Each number is 128 + 24 x the weight over the matrix's rms, rounded and kept within 0 to 255. Layers, rows and columns count from 0. Numbers have three digits each.

# layer 4 MLP up, 768x384, rms 0.0777, rows 727-760, columns 192-287
096140123097088176105176139109145105129113126147163148149100110109118121144109111122127132135132133094145126117162120086107131170145109119157112143128149147104122116075129154152127117144153114124151117119118130165141116121116142131119096106122146139104180117126107136153097127134146124118
103099121129132110129126108087074131109093120150126107139164089136119111147094114130098156160157138119162096092139162115147145125137119168122114121094090104133145155119130092145153121116153106123155111111112128111146091134099098109111137122168132119153139166128080136115111131119135116155
078144093113126109102134147123105163113154110121105119124162104165128084146125138097105132105124174151186110103158161126125171105132129135119100125138114111135137168114120138128106181126114122108121128099103115113116055158127135061132100117085112125114099110163122172140148143140147084130
157141106088132123094184103129132148104129143097126139141138133161145164149117124104086158131107159080138159115165182123094127104162133134133118135137137105079118115103118192126143145138139138111111118150140101109134124163107122132173125149138112123143116115144165114091148122157092138098
185147101146121111142126138126136118171125117127120102140137109128113114122127156100099158131132118100139125077121095128159132130098110080128130123155085150156121127097144115098070123124126125133166134146126087113129102126150119141122159077147131082166127107113157124160098152065138154144
107126130137146128155149135147122111154149124118177097119158103118113106147133194082097100111112142165146123123109102139147142149146097140107112178169155140109104149113135119108125120173109161125072179114132104127146116140112119144138099114116106147133125107100124101178104122072164106139
110069161101088133138176147104166120137176131086130148113116133095142126163086083111110112103152125123122139139135069165124176145153061138142125119074118144170119124118161110108108148131084132100147088093171109076169157118135131130181142109164070108107109136104145126125106154187126158082
143158164139140129079093113154153150168108152083088120171149054128146141130154087152144165132147103153128146140124110153092142146131110111129124119125147141074121139139108131132156113101135114123104129153109080155127160128149095152183108124156148134153163101115136124129175143157135116088
147104141084143160100073097089138142131104119141149107100114153078086134179132153153096110117181191120073145166090119134133153120141113145111116147132156116110158118122075097091113132110140124146087132120182091144142150070111153172162154098148131156125146084078119104116149139127147162099
110106101114135098134092102130115154083145131118127129165126119104145104160113132128124134115090099144125118109133147098106111145085109101140157100128122177154133138109094147165163126162125082155096116123103127137134084100128150152135140112109141150115129162105144169138138110140137151095
067140122130122122128145124127099153145136142106161131128138113126155142110132110087125103163119181117128129110118110101097114164149074124128108121101130181118086124147076082122165150107162097093101147108126101131097109134128150139090153125124169136139108122106149153098158125144144078097
153126120102099115142067113116060131130110152129149134136153078131085135140126097135188153155085095130120154139077139125160126126170183097162191109219150095108110116160101148156176095127105142111106124096139143154149164145120115118136120126143118167116157116107136115155151153147160073154
132089056147142124123115134175130097150111110134140140179082107172089077119127103099133138078148172113133130103114133192112119146201128160154133119162108077113144123117113103134081147136137136123163141125184116105088138128151177089130123129097111113130080098102154171091134110118146076193
131119116164151129128182150139103115123079165147134120136131120143151162142131099133151132125144180172155107103126147161121158170100144159128138145120109134106146179120120162149144100103106170138140113155105172146104129164117106101124177135124134137123164134110108122134139139086120102129
114122127126151110122122143111133138145158099124118128090180148154133150076113135127138073131126158126152140149150135114121091103124101102152115098114117172122162139158101085208138111126141086189171107139106126138111100144111113143139197139173116137143138143148157133121135130129091085163
123157172139152096126148110118120109151137123144099107151127092148121149152136101143152103146091106122137169123129126074118130141123146105153116176157137175174103155110130134080157107110172103127142129158155115128130101188137124158171132140109178117123139147148139173086144128135115077136
141076129073153166124152127104122122149086145136143109124108141125091085123142123138134120148171168109118117096156144123147120121168113097087086091130074118146111119120104097173133149122162104113126140150099105134158090101124116159179139143080113156107138131152109140159174135111104101118
144068147148124152087142179119165129090151175116133131132155152113146102119123127151105103136146171173116149112122128132108113077153152116150098130107084141096134147106150183136149162120114081147120125136141098153132126154143143146141117103106124146122186126108059103200152122107125105126
131137116088137114145105134134118119089123145180150121091129118162133095140120164110118116163111099174111123105128115127097134133123146094153126114131106160149118086126113116160117148136171137120074152153147120107113120107104113159137113132156121101130122061168137100169094088103167079140
127161112100113110125136111108133103143151133106121143107146113126171183124143123116116092108104136099129114118141116131126159149125137133118109151127127146127125132120129124103121099094165125157130131132132186100160116115146170168163152100145139105105071176115120134109149141140140116130
130115112127140072104118115107130136092165118112131106113147124135156121126123128122123126121069134097134182110149100114135122140093158137113122138118095130159120126134105165107101162119125158147132138141124147117124131164152103135097118108115086107121083116131094152148138142167143140134
135101125113145124111131115115098131121130181117131126138142155152112124156154128116135149151126140111095112105127114109109115129101179098138140130102094139151144095139114163121093171095137130124097152136155148156139152134090149147106137115109100112098124167121143135113116114110128142155
129147141102103149129114144070116124145135130142139149120083123131104109105138139100137141143142125124140119108074115115157122055100114139133124086150132136151094137108134120109122118102095174137126121106121116131142105129143110145142092122159138158147139163125126149141135149149117121135
151105149100152161141139138152123134102094151115154178096133131133137107128109154118155186122125151113117103166112128097134120107125170076111119157145119132134137155102109098144132164140131099127165129139139127157119110138147143122127129117162100115119148112144121116126134134136116133117
125154143156139125106154136154076113130128117145145154144145103108127154123144088108165155132144155124166129146137134149111088129130131134142150155135082164090130152127143116150123150114140112127140116128102129084145108124130114153152123124158135113157141142128143099139096128095120086121
167166146148128117147143125132147114105147145103123154124143151137107152128106102121150105159166158109197188109096119121139126130132130122137129120140116065140157108135139148119135130110110118151120143136109088141119157176127082102131144117121137122151158123146147090155197129116123131157
096101119143154106111130133173162119135135140135171129149117156160104131128076152100134143091139103117147138143114130097143124143158141118131109066147140138159133084183129148124114165062124141119074171091150131141145129161102110098124087125151103169138142100179127130165115140133117082128
131111171128172095131160080079152115145143181086126146100112126094142139129138142082096167140141108151102112126104071112119127101151105125095107115146145150143162156152136152102136142112151122120171136162088149099141147171144134117119124171074179144107112158116147133165152135166133128114
169176153133112111115127148146145117069116141148176169114157126133103154159093113098135113120108145161127118098149109133113129096117161101105091143153086169108135101118109147124125118149128108140119103178129121153146138131142102156155111106116122133145108180128124186142130095116139080126
122147141131103119098115151069167175101147123121103136114153168144169091148109130182149137162113123104133159146138157145132139100127156096163157117136100106171105142150121137070165149182128122097120152136142108152131152132178140133102185114149088137148139090131134139155127116135107124104
094128163102104143148101107125098127121147130132174149129113144170182103141139127153162150149140122135128129124156169142092128062147158126113105162130176127116131168111091143187161136098114170166069133155110143144086104179102142100126141104149102145125182084103088098146091099128158135107
113165126156149116098123153107063139149164099132119083115113112101097199115181093129130147133133117129140139121129112072137098118126136137099140081138105147138113086115140092112117146143125122114131100158157138128106142136130108165131116155133114125118108106118122133117123114115150116163
078121129133149199127122128146103120114163149151148091148122127133133156140112106124146113172157157113183149152109125093132144137119123157136145113137114108083163123162154165122100108128135139095114113125128157080108152085122112167089147116174141133102139108094123083116135139137131127152
139130129122122181168082102099105174172103128075099090138120112125160151093155143104163136104154125140146159148143101129142134178144119115104114119137137112117157134061152086059116130073116181115106101127152148105120125093178131135164155106141089117122168088149105108165129099129119149138
# layer 4 MLP down (transposed), 768x384, rms 0.0772, rows 727-760, columns 192-287
101148116133173113135124085089119125113120116126131143122132143145148120137139119130127109093140136133103141117120131143134139116116134148102112135116123118142131149165137094131178129099100167156132093148125122099133095149129142135129141110119119105144101127126112124113129152134119110097
106169151129151143141158155124151137122116125112167130129102158155104146114152127114137092090105118110098153148140114092123108128143124089136099139161120163126112104135133151138089139101130128120122133117103115091127140157159162131110134137096093090114131120112145137150136141142098161082
099122135074134111123078155124147097113139087130127086144092096118095141087118134077122158081181148120136147135134132157086121117129159126148160141076140179178117155116105095075150124082158085146167145154150167135122104143139129120156135106130141080099138142099095042139110107105182142125
077132099127094126131098129133153143103127115121120114087138128090093117116140093161117127160110106171132137140078139097132107160112113169126178145115084138134153120152126129152130135125126097128105181149106151162110149150150114134095132103099074106152127158090102137166118125105153118166
102109129113154137131158105111112163118103105115141124110109161122137139139158155165139116161108161121130162144173125120095127134132126146143113148122143108097140125144118121140186124116152142157107115126125141134141163089165148137127094152119119119093095114140119088094149109182112104165
117119150146090142107144060120157153161100194138097118177145146123130097147084137145158115104121087147107148146084115116146084141101126071111126057174171096192139139175132107108118100150134137073155143111121137128082107107077112120152108113118145164147138093150128141131145117137110098110
136156091119117133103140173105130159132131151171149116160121092152131130149109199140164120116137104151164124113148100099079159124140177089104125119139106128134081123175107123143188151155137134141117154175092117168068085138105131121128103079088170177142121151121135112129151153111085134112
103067108141136149130128171125104109138124137130151140089094143106094130148120135098121131144140159081156149156138202106149145118135159129142150109097093127102140096138090179116138150117123124120138133106091141135115113124151142088094131143089109143111101116129091090137084175094094072112
123147111130102146118132156136152146166161149105086090177152148121100109138095147153168110135129120144102114124160118128133127176135175096137175116088171153171144155159178156118158120130133130142112135149055106135132147139140147113149127097138094109133128174091133114126139097100152076124
161149157101139152128130174066131112149143104090126143116149124146093118095115177128117129151155178109134146141146121141129157141155163133125110140138165113140111092089137117098116151139122165113117124107141102127143144102113138098142150135150128132129135126128100109118116170118115102164
147125123124186111186115154098103141143164117127135124125131112164119124146139123179133168101158089112111145100122155134134128121138157143097134128141112098098126115110166120129126154128144149128125134104164158147171146105156136153140123078172152147107130121117108146128123145159095163155
117180145129171096128180108160127114134140169083145114158127153128130090127126149111114120173152146158124127181143091145089115122119124128121099152121148122131101106142157130133113138139114144098124159167077071109106121107125113118136125120118148170156114142090148128138119117125104107164
139120162141107128120126133094128137111146108135145142127203151129120122140146150151091110162119102126170115102093123097150164075120120124138151147125140179113102106157109139118151135139132125122128130113103101110137141113145126172135167135133117124084178129160105108154140145163129091103
116137115145125129102065088148164130145139083139169114110152154143139127138142153150111126140115138114136132174151134119149134066159122116136115147146153165165139105177135124089099137162152084100127139122178101144107126149096133133138130160133079142149091096141141115143139142133133143098
169120116145138176152133102161133152155099198157138141137125135145161136092129174097113115156139128149170083116120100136120084106128111115118116175188135175185134114126112103120108112130129128099100145096145134155135116109101145103165107126084124142126150097146172133114169097105136126117
068141170108128134096120107163107113102158107113153129173148162041153098106133127100095165099120155165071123151139168152129126123138099147104176120114135104100165149163129103103108130138085144111132106139128106160148134136076167122170125131134147130128143123115104117131117097144155143150
117121130121109084116155127129123173165127135160144157114122079129129192137122143126095161106103102161117064093148101096142125134145099091142153137155173140133103130128103133125151106114085088155142138153132156087076155156083157129097154144104068123145173073153156169141119131166152151115
123135147123101128132078142093144102106109104110084102119128171111091135093128109150164113163083092150130142110071089175113141138096112084125112102093105105139159145106109118103120117142126162173132104162114111121134125097149108111119115116156116141155091076079135179162127143151096121141
146125131133135140106146112112162159134113111100103185133107143108108135102139116102134156128171101114147107098129145132115142092151146127093109119112102064107110168146127136147122135119120128149154162096101126141103163104118115123141142124093155151128104172126134122147146128124130114086
105126161150172122117113151140122148131115126133147100148138112138133099178089170114145133118111111140105169118131120119153122138109143103087131138121154070132143117115133132144153094175083151117149160106144101137113115132124128100110131117103115141139170112135117137168129102106126170087
133136132165126135158123147141150162148135112113111124120101142143176132146131142156135144122147124092139132137115139125168149098161125164116128102127162127113121109125126126151132148117121101143103120094111148122131131112145149165135149166121149144118131132128171128141121146178139133129
131141123140105147139138141140121104133107089143113132117116154146116110099106114147121110131145131155176143150141130115139120132152113113092102152157141122140136128124150114110135086130103099118148089122120142104152118141178108128142103106167130110141152122125103146126120126145120141109
125155147151132112139129090148142092138112131142142095145151127133110089154173098154137143162111175120155105167120122180091102145142160116083105138109143126109120139113174133126177130131117102134115149172119136096089153101196159098126069137152124079138157142116077127136130122093139134155
076134123147137093112119125085116081095152129136128106125149116149113149135096120133110117128147102109097089131146146124121161111135125142135127134132155100137101176140095128151114097136127124111127139121106131084140144128120144154120161114109121165152170129129116119153086134090134157129
128112080105116126120135170155119130117124145131116101115080130125145124078130144148140120116088106139098141165128132152138144084086107122102102165127097133132086136136129151101109131143141122098128160123127121138105123147146126096124132128143128110099144136130150156128135140160146173132
118114104140120127144149123131108114073113115150135104143155123104145133143131146144161128149086147108127124144130134151065117112128130143136143101140128167103089105118131099160113091137158117146110116146118151135163108119177127149130128114112108125121123116093130138146095120142140133158
173100115113133140138055154115128140146146033107105135084125104106107173152170104110155129119088120115114125107103167097066095148124137124094142190131131110138143115128139134116154109149136139148133110169157110150121165180100137139148130097080175113130131133112110103099145113165121123134
106120114100115152153103151142105161100107121134141106141148061109136131153150109169105090102131131120165102128188176158108100118155127126148138112112151086138126104074121115163135109117080102162072134105155083125139129136096116117134129096139108140168134095156142096102129142116174132143
133144142160087157141133147124172161148116106137141101113132162171086131106088175145135156130149099140133094119166111167136120148102126126135139132109117126129104122084138144168126126134125131131115099148095116136125155107154123123085134160149095118121123131120135115123093152109146116128
119173100119156093146165065123155132104077126105153154090143120133113130132122112160107062136134111138108074120076135145133100152168094139101135135147136129135122130133137116179101104126107148176159095201111159109178110124156165097170145111108157087091133153129092122122149143145171104176
129116133158112070081147122135090141145093101097125109149128114130099125151134156106116142138107128173148121107138152134158184116109161102120160133157103133091073129120133132160157109171154140139106116101180105139091139129143125200192130118096145105093117122161138145141136143116084084078
100150122137152097143106114146153105144113174141149148129127139135153116103128142139114124144155183146123093110160109145141131118098154137159126118116136155100146134128118162152151148142151121145102145109114127107144121133116128117146121120158122180139119116143140120141157139121135159112
156119140141146146153117119110118149153149125144117146060132128113129119128132177121131119158134103152108080123129137121110087119149153135105122108108125158125108136143099086118148129114143115174136106148181118144164133130158145115121129116181172119137103162147128122100077130143143146133
098133088097162097097104152141130157132131175100102151168112053108113119138141091146127152115079101097085067174179154134118149109111143126044163082102174143172134114184103169108086138167077144115124136123104115132149146154135161128123156124131150112131117138114112092113126115145181136139